Each number is 128 + 24 x the weight over its row's rms, rounded and kept within 0 to 255. Layers, rows and columns count from 0. The size above them is the row's rms in percent of the matrix's.

# layer 2 MLP up, 640x160, rms 0.186, rows 124-143, columns 0-79
size [106  94 109  89 105  96 105 102 109  99  90 105  96 122 103  91  92 106 101 101]
[[114 108 109  96 142 151 115  73 155 165 100 102 114 137  98 158 154 184 179 172 142  93 106 128  83 130 132 150 134 131 115 118 112 122 132  98 175 129 134 156 142 139 174 132 134  92 127 141 109 124 128 102 122 111 144 121 129 136 116 138 113 115 174 121 118 152 127  96 102  97 159 149 131 135 128  85 122 154  79 111]
 [104 140  93 129 125 173 134 118  79 109 130  95 100 107 120 119 131 117 116 162 119 167 112 119 150 114 128 162 105 115 156 152  96 130 149 156 108 145 116 145 161 129  87 164 135 162 127 111 116 119 114 115 130 155 137 150 130 146 139 120 107 104 119 123 142 119 152 158  93 115 135 139 135  97 149 155 159  68 159 144]
 [112 137 169 125 131 108  62 132  82 127 140 177 154 120 110 170 107 151 128 113 116 103 121 128 121 164 141 127 115 117  75 146 120 174 110  99 102 126 115 132 135 136 156 117 111  95 128 126 138 175 133  94 109 141 127  89  99 123 183 110 146 103 141 148 136 131 114 164 140 129 107  59 159 128 128 128  92 139  68 101]
 [102 144 155 122 131 194 134 135 168  96 142 112 164  91 108 124 149 133 129  97 105 108 105 117 134 124 156 125 150 145 145 141 131 139 118 165 149 127 114 125  93 122 110 146 136 120 138 120 143 137 142 141  96 139 143 130  91  99 142 116 161 134 123 108 105 126 133 122 126 135 118 163  88  73 129 148 147 156 108 136]
 [184 108 125 125 163 120 164 116  78 143 111 140 146 127 119 138 102 141 115 135 119 101 140 140  83 131 105  87 104 101 153 108 112 156 176 141 125 117  99 127 114 105 131 110 159 112 108 131 104 126 106  89 108 146 156 122 138 153 149 165 172 147 106 125  93 119  95 120 151 147 121 145 156 169 112 143 105 123 109 127]
 [119 195 142 104  84 115 149 167 150 175 164  87 110 127 148 121 188 114 115 144 155 147 107 131  80 123 143 139 142  92 112  90 112  84 102 145 132 153 106 125 130 121  87 127 144 109 124 133 135 156 150  94 128 125 113 143 145 150  99 100 152 119 154  88 121 106 184 133 139 142 108 126 153 137 174 154 106 139 115 108]
 [147 125 106 131 116 126 100 104 140 132 126  95 134 154 139  94  92  97 141 147 134 143 166 112 117  77 115 123 119 131 132 169 131 135 152 167 136 127 111  99 127 173 141 155  93 127  99  95 144 152 113 108 165 130 155 118  81 143 128 189 139 122 147 102 141 144  51 133 120 114 141 109 133 107 122 155 166 137 151 155]
 [170 120 120  95 142 143  76 155 151 112 141 161 126 148 115 157 120 152 113 145 141 138 125  91 126 118 136 151 146  99 148 126 109 152 151 129 175 145  95 138 190 107 135 109 127 135 140  78 111 162 122  99 131 115 138 141 132 142 123 138 132  88 126 130 121 110  98 143 121 186 166 154 159 125 141 116 144 122 127 137]
 [155 110  82 175 157 137 142 119 123 140 142 134  92 135 120 160 113 148 110 127 142 157 123 102 151  80 125 111 111 132 125 130 113 109 141 165 126  85 126 101 156 174 125  88 108 131  98 101 127 110 129 159 143 166 148 151 163 145 125 116 151 180 132 129 127 100  59 119 155 144 133 174 115 102 124 125 159 122 150  73]
 [120 164  78 126 136 131 127 147 144 127 146 161 117 137 135 111 118 163 154 106 140  92 116 157  96  97 177 116 135 108 128 112  93 113 174 118 117 108 157 152 126 109 145 188 119 123  82 121 151 105 123 165 118  99 126 128 113  90 149 154 139 106 115 122  89 162 142 159 134 106 109 127 119 109 124 157 156 105 111 138]
 [183 106 112 144 182  93 121  99 130 159 129 167 121 130 135 114 122 142 104 128 112 124 107  98 127 149 131  97 118 136 136 166 117 129 149  83 106 147 170  92  90 114 116 170  85 139 142 122 144 143 146 115 146 126 115  90 114 129 114 186 133 162 117 148 152 123 110 116 146 109 139 153 159 119 133 131  92 127 143  73]
 [137 129 166 163 149 147 152 122 121 142 113 152 149 124 124 115 133 116 112 164 119 114 150 121 152 175 161  99 133 135 140 125 142 184 161 133 148 173 157 115 146 126 119 101 135 103 167 128 118 116  95 102 153 104 172 126  80 125 130 126 160 162 140 156 119 138 136 116  90 126  93 101  90 122 177 101 126 159 105 145]
 [170 137 153  97 137 116 123 135  53 118 149  89 141  84 138 128 137 145 124 173 121 124 127 101 136 129 166 111 104  63 125 158 105 107 123  96 118 163 132 163 173 151 129 177 112 102 149 120 119 130  98 155 120 153 133  77 149 155 142 130 108 146 129 132 123 119 164 139 111 123  84 154 121  99 131 112  93 140 127 122]
 [125 119 117 172 155 111  88 124 156 122 103 147  98 113 174 132 132 131 155 130 121 114 119 150 138 144 162 126 129 115 148 158  78 170 117 142 124 143 103 134 134 127 121  94 156 108 144  91 193 111 145 152 128 138 154 151 146 150 163 148 131 132 122 120 129 142 155 134 135 148 123 167 120 125 133  97 113  93  87 119]
 [119 145 127  92 150  97 121  66 170 170 121 155 113 131 144 161 150 166 120 150 125 109  96 114 114 128 161 140 110 126 140 127 143 146 121 115 151 111 104 110 153 146 130 148 132 127 117 108 136 110 119 106 121 122 161 113 172 140 110  57 153  86 133  99 116 152 140 128 118 111 151 129 158 140  92 176 105 103 121 112]
 [ 98 106 116 101 104  85 123 135 134 146 152 124 113 111 131 131 139 142 127 116 135 168 112 175 157 137 140 122 128 125 106 112  84 158 139 164 166 153 110 154 137 128 123 120 163 121 192 135 132 106  57 175  89  92 117 103 123 140 147  89  81 111 138 163 167 176 117 151 158 137 128 119 135 127 114 146 132  89 123 136]
 [124 138 138 103 102 166  85 136 145 106 111 155 127 163  99 126 136 103 150  84 127  90 144 117 130 139 141 145 105 149 125 123 118 155 188 151 135 159 118 116 153 145 121 164  32 114 118 131 146 119 117 165 110 126 169 132  99 153  99 180 152 128 132 143 141 159 133 147 128 122 147 105 111  97 130 120 113 131  99 112]
 [114 145 152 113 134 182 128 107 138 198 146 126 110 114 141 151 144 136 150 145 179 135  81 118 173 131 168 123 157 120 117 125 124 122 104 103 148 119 142 136 141 107 146 152 128 177 130 185 161 140 122  81 128 175 111 145 145 153 122 139 103 156  84 100 109 161 134 123 144 155 120 154 121 145 119 107 148 145 151 106]
 [126 136 140 156 126 145 146 135 142  83 136 134  99 103 140 154 130 139 132 106 127 166 135 156 115 119 136 123 104 127  92 146 127 130 170 141 162  93 152 170 128 160 112 176 138 127 114 161 146 158 119 150 152 121  79  94 127 165 139 118 115 166 158 160 143 177  82 119  97 127 104 165 100 114 129 124 109 100 147 104]
 [173 114  93 160 152 117 150 155 124 125 127 103 146 143 154  97 139 155 125 132 147 172 128 122  72 137 107 118 146  88 118 168 114 133 142  82 140 156 103 135  89 123 125 143 150  89 153  95 143 100 113 160 131 131 171 150 122 149 108 110 159 154 151 141 190 142 104 137 100 126 168 157 144 118 172 158 126  69 110  97]]
# layer 2 MLP down (transposed), 640x160, rms 0.0456, rows 124-143, columns 0-79
size [ 99 100 104  96 102 101  99  99  99  96 103 100 103 108 104 103  97  94 102  97]
[[142 138 133 104 113 106 105 125 146 112 134 121 113 127 138 128 147 109 133 121 112 125 182 119 103  91 140 114  82 181 159 152 114 139  74 124 116  90  84 111 112 114  81 100 137 119 138 106 127 107 130 149  96  96 149 136 135  88 151 133 154 127  99 121 162 111 121 128 162 148  90 115 141 115 118 125 121 137 143 107]
 [121  93 130 103 132 149 139 140 163 112 158 162 104 124 106 148 117 150 160 161 117  49 120 170 125 134 119 152 133 112 122  74 133 116 128 116 123 100 102 123 116 136 119 108 114  97 103 100 127 171 156 139 139 144 122 150  89 150 117  95 102 123 140 157 147 130  96 113 116 132 112 132 140 113 143 144 135 115 116 118]
 [130 114 154 142 138 130 144 188 138 143  97 114 157 123 112 124 161 114 128 111 144 146 122  94 117  77 146 127 127 115 156 118 150  83 150  86 147 112 144 120 141 113 117  60 104 142 110 107 118 141 145 143 127 135  91 162 108 134 134 127 177 106 147 112 173  94 136 133 148  92 132 148 108 129 177 114 109 155 132 141]
 [170 112 151 136 131 115 134 137 130 121 110 121 101 109 127 158 161 148 147  75 109 133 158 109 105 181 144 143 157 136 110 138 188 127  89 115 152 117 153 158  98 112 127 108 126 184 159 118 113 150 114 148 149 106 119 125 121 152 146 139 120 131 142 166 146 168 123 134  97 136 126 150 116 164 115 130 132 145 121  97]
 [102  82 103 136  98 103 103 213 168 134 133 165 115 111 110 127 159 148 104 128 124  98 122 149 129 148 128 137  95 157 121 139 160 116 136  92 113 139 124  84 119 111 125 120 159 156  95 110 124 179 152 106 166 122 123 122 131 103  92 155 120 100 123 144 134 130 154 106 119 107 134 123 101 106  92 166 154 104 139 163]
 [121 129 121 144 149 125 144 138 142 145 119 119  67 178 102  87 128  80 140 140 139 167 125  89 108 152 147 124 136 140 131 131 142 147 106 134  87 125 118 112 104 115  90 142 110 173 162 122 146 103 104 168 175 158 170 146 149 118 162  92  97 167 143 111 110 100 126 126 109  81 138 148 141 133 154 113 152 122 144 123]
 [ 99 172 155 116 123 126 111 131  99 154 146 119 130 120  82 135 199 110 133 102 148 122 116 146 120 151 118 133 117 106 163 114 121 102 141 115 119 119 167 115 136 129  73  97 157 109 120 126 115 123 130 127  81 131  83 138 146  88 145 103 129 156 117 155 149  99 171 128 148 138 133 156 135 172 122 121 108 119 132 101]
 [121 162  94 129 129 133 152 122 119 135 143 116 155 106  92  84 123  82 131 132  81 116 108 135 133 167  84 135  86  91 131 128 136 147 132 151 126 123 108 111 143 135 108 156 127 109  97 134 136 114 117 145  89 144 138  77 133 106 123 156 139 141 125 158 134 135 112 125 113 126 126 107 116 164 109 131 163 140 129 123]
 [136  93 177 125 119  81 132 132 126 104 140 122 123 172  77  63 111 132 129  82 135 110 146 120 135 125 136  96 152 126 135 152 155 123 130  92 140 119 169 162 119 117 160 133 124 132  75 104 136 107 162 139 134 166 129 107 151 178 114 109 141  89 174 127 147 116 162 132 101 131 122 127 160 126 143 125 139 118 189 145]
 [ 85  93 129 126 142 117  90 125 108 125 150  92 153  75 122 128 124 127  91 117 131 138 104 106 167 169  60 151 108  98 151 170 166 125 113 135 121 149  70 112 125 108  93  95 157 134 178  99  91  95 130 125 148 142 122 159 129 132 154 133 108 120 151 150 116 123 133 130 129 165 121 132 109 135 126 124 117 140 120  98]
 [113 188 151  99 106 174 134 183 139 110 130 164 142 164 103 152 130  87 140 143 105 102 129 133 134 130 121 152 169 156 145 128 156 124 157 108 182  98  74 130 119 122 164 119 154  89 128 123  89 103 146 154 133 162 125 132 154 107 144 115 122 119 101 149  99 123 168 116 105 138  96  97 110 140 131 128 155 145 143 136]
 [130  79 120 163 119  95 143 119 144 141 133 153 152 105 156 123 143 136  83 158 111 114 137 114 133 145 122 161 152 127 141  68 111 118 114 137 147 137 116 131  70  79 141 133 141 145 125 121 136 169 135 147 143 128 143 102 148 100 130 103 102 115 166 104 152 121  94 135 174  80 132 140 119 118 113 123 153 137 111 160]
 [113 140 127 100 143 137 120 142 156 123 131 163 130 106 127 143 147 136 107 106 141  97 163 141 102 123 115 132 108 161 174 101  66 127 124 159 107 142 127 184  87 122 141 149 194 156 130 112 134 148 149 126 122 159 112 209 126 134 125 116 149 100 166 117 159 144 150 116 145  92 150  93 152 106 115 118 139 135 109 127]
 [ 75 135 113 173 125 149 114 127  98  94  87 132 103 206 139  91 121  94 145 146 153 118  87  85 123 112 144 118 130 121 139 143 103 160  75 126 151 148 118 112 144 123 160 138 104 118 103 136 157 127 162 128 103 117 137  99 135 103 138 111 137 131 148 146 145 117 140 115 120 122 163 135 111 129 120 130  56 116 104  92]
 [104  73  92 113 122 134 132 130 137 103 167 128  84 149 136 121 111 169 134 166  98 125  96 180 150 104 134 134 131 143 113 137 144 106 141  89 137 148 171 151 136 140 136 122 104 107 135 139 122  74 122 124 125 115 130 111  99 161 105 133 118 110 130 134 162 119 142 121 134 162  96 153 111  92 130 143  93  86 139 127]
 [142 156 111  98 115 130  92 168 171 113 170 114 149 141 123  94 125 161 201 122 105 120 147  82 100 113  77 104 140 163 121 104 158 132  55 102 142 100 128 141 148  96 168 153 130 132  98 120 158 146 141 136  89 118 150 148 172 101 128 143 127 144 113 143 130 101 143  88 107 149 145 181 113 103 112 113 140 120 150 146]
 [113 130 179 128 153 108 149 124  90 151 119  88 176 104 121 122 105 152 102 188 132 141 133 131  96 115  92  72 100  96 143 153 162 121 108  96 156  84 129 120 141 126 138 120 192 142 144 118 117 107 152 128 186 122 120 122 130 124 163  93 145 109 136 142  94  98  87 135 117 120  85 139 158 115 156 134 127 117 189 151]
 [107 142 121 155 156  93 150 151 120 155 124 105 130 131 148 123 127 153 115  88 150 101 131 104 106 129 128 112 137  97 110 100 119 128  93 153 168 139 156 125 119 133 119  93 155 129 152 123 145 108 129 141 112 125 142 111 151 148 103 157 109  54 116 145 115 141 142 124 147 164 115 123 158  83 107 158 129  89 143  93]
 [103 135 135 147 150 112  81 131 147 129 115 122  80 128  98 126 132 128 151  96 135 120 117 156  93 119 148 117 145  78 122 132 126 151 136 148 124 140 140  85 129 136 124 114 156 128 160 153 141 140  98 134 123 147 137 154 111  91 128 133 135 137 111 101  73  68 114 126 144  98 136  55 157 159  94 159 130 135 111  98]
 [158 109  98 118 111 130 142 125 159 126 127 130 129 122 125 149 125 146 113 139 155 107 123 118 151 165 130 101 125 157 126 126 125 112 144 144 167 122 138 103 144 107 131 112 133 106 162 139  92 159 103 143 114 134 121 206  97 135 165 159 124 110 126 130 121 119 162 111 134 153 160 145 173 130 116 103  99 111 151 121]]